From a checkpoint of a small transformer trained on Wikipedia.
Size: 13 layers, width 192, MLP 768 quick GELU, vocabulary 16384, 8.26M parameters.
Architecture: rotary positions, tied embeddings, normalized queries and keys, capped logits.
Training: 301M tokens, 9171 steps.
Each number is 500 + 25 x the weight over its row's rms, rounded and kept within 0 to 999. Layers, rows and columns count from 0. Numbers have three digits each. The size before them is the row's rms in percent of the matrix's.

# layer 9 attention value, 128x192, rms 0.0881, rows 0-99, columns 64-127
105:459457505492518486506495491549514485517525515510535506440456466496493500521528547473473480458470461510538510469477492507507539485510507517502525525502474496505511502502524404496528533493474528
100:457463498535524496451512534520520461473552504538470513483536514496480497461534544514505517501499504509535514477455479495517480477511488452476515503489496525492474526495478515538459474498510516
104:465506522495511501492481549475494475512470520487487549469525488535525513507559474523473515480520478499510461529503498528561490508481508472502513494491470501520542495487494526479487462455492465
105:495500455490497484493493453518479455508491517496481506532497534485516476504490536483577538475545504489479488498530493495484476511491507528476489520500518504494497523466459454489551539523504538
096:505517519545502498496499509493472508522474520488510478498501472498515503515491472534525502504512499510487519521495530525466532501495491481516441466487526488551536526476484489561507462478498468
101:474487493504536493520457486489506523494481575492500493496512468496513476430423499457462537508524516509479493495495500497507519485518459507518470462481475500514466512502491561489517535545456551
097:470470483553453452514480533509498491507506551499499505505535519510507487531477499527493535516505481466480478470519501456515492513514510474510523516535480527510511511457463556516534486483461536
094:505495460511520534509492524528471533478449478511466501554484504542508508476521530529489468493513476549486497480507485494472434502482486500487533519515506520529517533496472531462512516525480492
112:509480490484504463478469517479556481469515519535541545503481476539477509516503540520502492478503534560495504519500521490553481474520540569509490515499491513498521500480505522478472535508479504
097:481515453456493507509500475508463530474518540488498490550525462466532480465531489452487454483482505483457478507538529512512466523461468522519495496497500493479502482488553443479480506485468480
110:503470509506527522532516484534482481498485510469532465552498507500528505524525477488495516518453476521533512513507495546505481491488501486469444552521523501451493489476484508494480542479523562
105:510475520472478514536511503504493454514496505502510495476516495499464527503542524516504483505505461464501491539497505538504507483468463516481479501518457479505471491464475525474499481481501472
098:496490509499514519512512565503499508490495498521489468509493571562485469520519465533472508519511508511496455495494517472502509505574494493526492478497457514464498487492466491484466470533515500
090:501454518526481541515503467505496490490518505526492462517494489526503499482474555521545569505548459524513502496487488502493485529492472478490491488473522514446489482484478487495503511468496509
102:506500553459482499507499498525555501491484462503537483476477481544467494482524525510494513494495538500514481558528494492517497570512518494493488441517494495489485516504507548456461496521483526
098:455453511511484509481503482501483492481489534539498485492497528464539488470506486495516524528484457526517482513438488514518513473476478493458537506492463522462485512503491506508502517496486499
097:539482479515529525450496513475481472483505491528469537467490467563453452500497451492499483527481495511507469487473538465479531479562462522493526492513445488543537491489473495499487494465477504
106:514478493541514498487507492527503499487464473435523474476504521544507453513514521516478502503462504547542453505517510491469496528507486472508496484469515474507526510497459492529417534492514548
101:481505478470492509519512514529527531495452503491442512522510547503487543520523475507564484489488486524531490518530544449490516500486538497507485428479503500446452507526489484498472485527501513
096:469513485494493463498523454489538489523491482550448517499524496477495545474477503486513528501515549467473499488469461499571499505519470533472509503497564505468485506469512488528510492531530484
093:506546499516499511481527497513505469487515492491487503486480490536482471495593500524515486519467536506506526465498509497520515445499496537473523535490494481436474501510494503463510487500487528
097:486492501461500513495514483512512476526502501495483480512525545488466492487458471494493498562497498485517514469544486485505512489545500457495460505525521523470507481505489482546490526508512531
108:544487509481501474513483543449547485486457490510506527483547530589474524512537524505517531526479525496502466534491497486519474507522525492489483467463486506499501513472491559484486453522505486
100:494481502472478485527522519531496555479501516525545511498488555471465499533498483457514531447500484482533491507432518506519488510505556531519511435486478485443530517527519488480493503515496517
100:485524556444515467527471489472508501529483495530474502542509495435486490444469512472524513460505497506480491548479500506538487475504466492497514437484487507479511514507536494502531544525505481
097:516511494496472485507522423521520477506508461520485499508494505490472517466417480518508514505494540533465497468468525523554515487503552533479505508520522506472489505497481532501525500508491521
099:502523484514486513497490509504481453487519477465496502511490523519501467499490486504491496483506484496455524512517491480551487487546495509489496510510474536455516515546446481469511450509490474
097:495499490490470470507476493501559539502495497503443554481532482524543500520512499465495502536551474490496482526513531508488498512470489466482472484487515506492499528504455517486513466507455477
099:458499519529509487475488488492453504513498517533466471497455505429512472491514560509523482489480495478490524524492516499543464486444496491474538520508462511500504497468462470534463517472445491
101:524467461518479499531533494505482523489493511528514537502485533473506482480509454505481491517489508492484521506494481496491485504501510489516519487526473506489494503542531510488555537525501521
096:481506473465529456507524507506478498507541537586487531447490530488544505500509508471528481443519517478545506484453517506504496525496544530486505480459505478480512493474515500470485518483489479
098:497479498522504434475548504482448509521564519555460495516474535465500469498495463500541506479513468520499525507524512508481492528519478545492502515501450462530503489550478481490528516457523562
108:523474519501523475504452519543483521504493484516489493497520547474518474507496495503459473515494521475493488496509491467475484497518482494537497475501441510484525523566478544531487505502519535
103:505541521519483486488499484476464482477477550505499465544466485489523477503484505476466500489526529503501528517519533495527489486485494485496498508502539526513499473520486590525506491509462524
112:485500472482498498473489485512525503529490502509513495477499497510466540504506503504502491467515528468499511525514503510494515489542452510550499507522507523526517507542505525462506462477514535
092:516484487498494492473501504453443502523531501526483534497486516519515476504528466517482452447439526499479519532517498496561507477533566536520486517481503493470512520486497480492501541502497475
097:496488458471517464473474463510545484484527526507542473530518507491514513484483517480510469459444478510547498442457500504503519491499481529489517491531459489510490506512474470477498513555466502
097:469523524493546488503466509490524528485479503494486538483489483482536542527507581490486493481499490479519473534520495454437471529411507478504525509508500526505512486517509524514483518456511506
099:453476515541527502491493525497501469509533505497534519507478494475529497502475451458481515478512488482525546534510516470489524518498539494497522483546481474479523476491530475460462460493506481
099:461515521484520531523513526516503463423514482478520453502517498522478511489495494520465547515475491498472517516494500497520495490538449518487493514462535519525468503481474453510504506444519540
102:494481462479491506484524492493546529544509487533500489475521487485518512487504491498514503463477546515552528487500508497469500506515514481528557477483522506483509539518480516527493559513499492
103:524479540501509500444473487499502481509558459460509485473531496548480483535480547500469527519548472482509547467527490441468501501510523465488492530492475507517525467496562480477523503484508477
111:503486515488494484522482460509500523470512499526520497517476499497521486483463499526530470471457505553529475518449514591486503521487514470482460514555492510486463504530500497488499511510491502
094:464483502484478532484486500520493460489512485515526462454522503494531496472468405506512504548522487546499509513489500515478528491516468560521504485488499483473478521489486477455465499536541532
105:537533482511449495497504460525498486539498520531473510488527515475463526525482451500531507510496546493489496428484495508518539485499498503477537479511531494485512480533550494524525472498469482
097:523502517523495484489547480500485475463489501551502472513453505433469561448493514488499508449456502486529486460426520510499472500493495460469577501499496506512498466501510535542463492474472511
110:528498516492511430556502508450498521499501509511483527514501476486521495513457540467489483446509492522493503515558493516515483454488553539508425526518467528475545491488457545503496523489491511
104:523453480513499478503464521500522433529483493510516525481512481519494473495509464500483542488506516503505495525487496524465485475552500497523448499506457539551512519492446508508501538520490479
102:507465527450481520481488480526449490498515481536493513463520528451497486495469498513500497462542498534472490500486537491495526528491520474472559498455468479525488504521522559510477490503517434
103:480501504472486489577500488494486529483494523502507500530486476473551550505503535514542492452475467487534484524534506489499478465458519486516456543500487491468467516500543479520500472516490510
109:508525519533468590507490499565519491457478487484520464484495485593490506490539496565482499531481528538522485507486537498491497465549507522493487497490480511479480504486445485508499466490477476
102:526524452454476547510481482513502499512505490513513520489498497503461516529542460514476492445508502473495492522473533498535560521510518559480494509543519483488503489458533427504520498532455485
089:503521496499504479510491468489471524477472538546543479526478494461515470455541500476496510497508493506486442481507442508469477477457473508494547495528495515551529552504495483492543544498493506
104:488502507503518527528526493495548502479498494458472479476485459473482524493556493525515495493534485483521501504459527478461522482496494468522507431493478487517470518480531485463487490484496484
108:478523497502513497542471463498509471460507475492479521525481484550482511500489573488504501497500466508496499517515492470451483484515534537489462520509519513513557508484504487458492518520495432
094:424447481529508487498524516529516453476460500447540519469518532504536526516532526455482497518495471501442510460511472475486491520498520492505493525483541486516459513505530502492512499515508508
103:468448484460506555489490465509489532536462508498505494437535534534483495528482526546486506555513522498480478513534502461479502522472500501518528477535552470502502513530526455495499527495530500
099:499559536522515483481505504489509464475470461451504494512511484485477502487517479516533470429493509518496519456467512506537538478497534522498498508477477449495482486498457572507465451467522487
105:462490512511529456429535511494509525489552484514500520500500487512483535508513524524505513524468508480462540541546472421500471480502485480470482518508472517501481486514478529502525488438535520
100:485501501493477487459489488466512463471513475531501514463528492509461499487503461493497506479497507537510522511454503480545493486538463485504523448492489503499507527504493508460508472535491506
105:443492532485501517497545489494496504503459483449507491492480487429493485480496529461504538536493517505525518459464455531467497513494481471474522475522475500494480486536501542521502429491505514
102:489502459503500475523451495518513481498463542489506521548435476517501501518538546511508522515519501464499455524523531462428461541435530497500515542508469496500483490494524483443500517501464499
110:489527479504503514478524514535512503526503517472493525495543469506533497526536496526495523498544502473471505512496525500518534481533479490514474535468532491508466477483489435530536476489514481
097:508490490478482520472474536521515480506512512464498527498495491490479512502474450491484510490529508488476493504494500510533508545476497506499526470502480472497530523515534537496460532509531487
098:515503492514493507516503553519482548503522468484523505515504524524486499484537484512521524509496508525497482502498501483496486487496512509511488497489442489440472537469465491496532504518508510
097:467544492487526511518471464481476531511501491466475512458510523460496511506486451502486471483502519481511510546470512508485496495508461487477472525430531493457472489488481460505463475522539544
099:478491523428499528562484513508489527450516479501507511538525508509492533492562518505494467469485485444554469472562503536479484513490506542527471504504524477485488538489485517544504495456484480
096:446506510528496494529504527474471459460475493469518476458517477483460537494504487503495481553501505532505466452443489506528465481494531512495513513476477465506505487516512544526507489539483518
095:495494515515518502468519473496517518510492518483530502507499535526508508495505490494528538548513534520487473506485427501507495480459456488494549538440518502509507521507491466488495505483517538
095:450501498494508474524495544469478433500475477497516484518472474529489515501528441459490473509526455481491476499512510562523500493500511493481509554495489542495525506484459501500506455544502474
103:506480472501524515493478450487482487518485500499498497511508461486486465516492475471502496472511517477526523525482508476503517531498502519502512512518500501545505494490503537473538574556487518
096:478515520471531453482508493512487537524490507536499520549501550496517477471489555516480497504526517473496488500484487490533488522546473501494496483504498473476525514490490465457482509491513512
096:475504508505486524460505506488513521514482522491533488469483474490516465513475511518502496513477501519528517505490469530485508493497500473457512444500484472473503520527483539520515511452485517
091:489517502490490478512484530454503501474505506467547556521494482456512532498451471487488492479476527467512494525491497506496496510513507493526473483484513484504579520520493492458503474521550470
101:504527489500517481505543450496535505507543506499510476475507502457468513453523506528473502492494541489526562458468494503510473553475518506492491472473525495450495553474486500533492514541532507
108:479504481506514517538511472500451494485484479524466520535493479484527513509515453477466488497518495494458514494513484483497513535480509452488512450458423501523496486521515525475463484508491491
098:458469488500497417515476482487498581475496486509486499463469507448474519528462485509495500466462511493471450543487473525519480513521453491500541497481502502513457491472530509542477499496472471
100:555503490503493506515487503468472469462504558500522520481469503478526505499494511469484534543536529466480537508512504465447496486513481536501472478507464476516470476436502510482492540484491578
102:491495498485490532482514499496516488518495481519505522517500521535528494480511486474511508464530513535492529491514478474469504539513520493521503482479540505434501547527480520483455527546541520
100:496455547510498502540505512478491484531493512517487462460512484485472484518513489504489501520506501524511479547490499513477488467485504452521486462528545501512492471533536492544535516482496447
101:479475499478533558478487484473484457493469503475546488481490516490472503492525495543521509499462509533487448494507503520503498503533541482505489504507543504491517530495509497543462488508504493
096:478526531489506503481468518468510506493508521509496499519479513489489510487536488464503546547496465471540533494503485478530492584446532501496490568492475533500508472508508509468510523517474526
094:475493472496525483479496484531479502502475483500512483485454524496532496488492497501492486488493497540514525477493474536460553482456564482506495495482482510470516509503501500509493519513518483
098:491504513475484511509545516507475506496511489455514493474503527493492515434513478481502544502512513477473500511474483441496530489471535525458474500526468497486510510542514458461516487480495470
098:524431477487483489518487521522498508503522499498504439500475495513509513508504510505496515491517459501475477509536552496496485525545510475514507503451477496486490478509494469493518518496498507
098:461505476497527479504508515480502481506497537542459470503494489484506508501544517464491530493520506511539481557535515503527457522511464480479514545519504500545482489490481515499474482545512497
101:519484499466484497507483522502497527505546496470479473489501488479496487495514543498449484553540468497457467548532545488493514521514500478485455487468500513488466501503511511510512555504494455
101:534511482488471476525472504545502485510469501492467474477488513502480553514504528499520494489511464497506455486535516495540487527511483488490481509496535490524470470469505475538520515488494443
091:562507480515534512479496489531488512506510493487492502517488553507491473510478506471483500511486505464483499504541493509501472534505492511519496505549444507484499547511507469497460509529520546
097:486523478480528522462521464511467467513480490480471542552468479473523480491485517488524498486450494501495533497511495466530521473473470484491467487481584533478490482470551493470497490480518522
109:535542555498537505550488515479484482507512481464538503503507533561484494480520540510455499482492500494492516492513515478533487493483458490520495506516552512532464525491494484476499521520495462
099:484504519507515521511498507527494471468494524512505466494521473479481516507521525492481495470560486463510479502534450517490497550483483494483529536534511536527503490466492491501493479484494444
101:483477509488515475541514483490509478532487465481529454532525486541501544507528508513490510520491495519505488452522514520522481467494501510527483471493533499510551506462550531570515511480471448
094:479484513525472502482471533491521466516460500510537492461517483487488522522482488508511512517486527507475516430473503481484501505522502507485482516519461444522505480510530536504480464514477489
093:513518542498538527537471534501489506498506553518513481455544486414499525545485470520508447523513529498481479515469536490474493479515476474521537490554473517536484461483522514498549490516498465
095:486517509520504471534546452492502473439479518492475510542462516550550488547514460515519531531496479547507457503517533490495444512527473538493512522463542494455499504495485524519496475506510562
101:488478528484471455519514500493495525489524477447467532526516542499488500461479498483526499490483538449492469438488483494479458532547498531497557488497476495461481499491484526500468555500486517
103:456492501482536496495516501477482516530513519529509512507478505523489495480493550540525516498522523475480514489529478495492496545507516527505497517475573509444467480466482544477480505524504501
107:521495543521547544517513535485490492488503477530499560521489444499479500482527508503476482505490491512482485557479532515476505461484505503506458516547495515503500485524475506503477427479524494
095:527459519496511523456525501501471507522519497425508523516488477526494465492519447488501516516497522454519513497458515469483492527478534499488480535500470489447517555526451484513487521499487547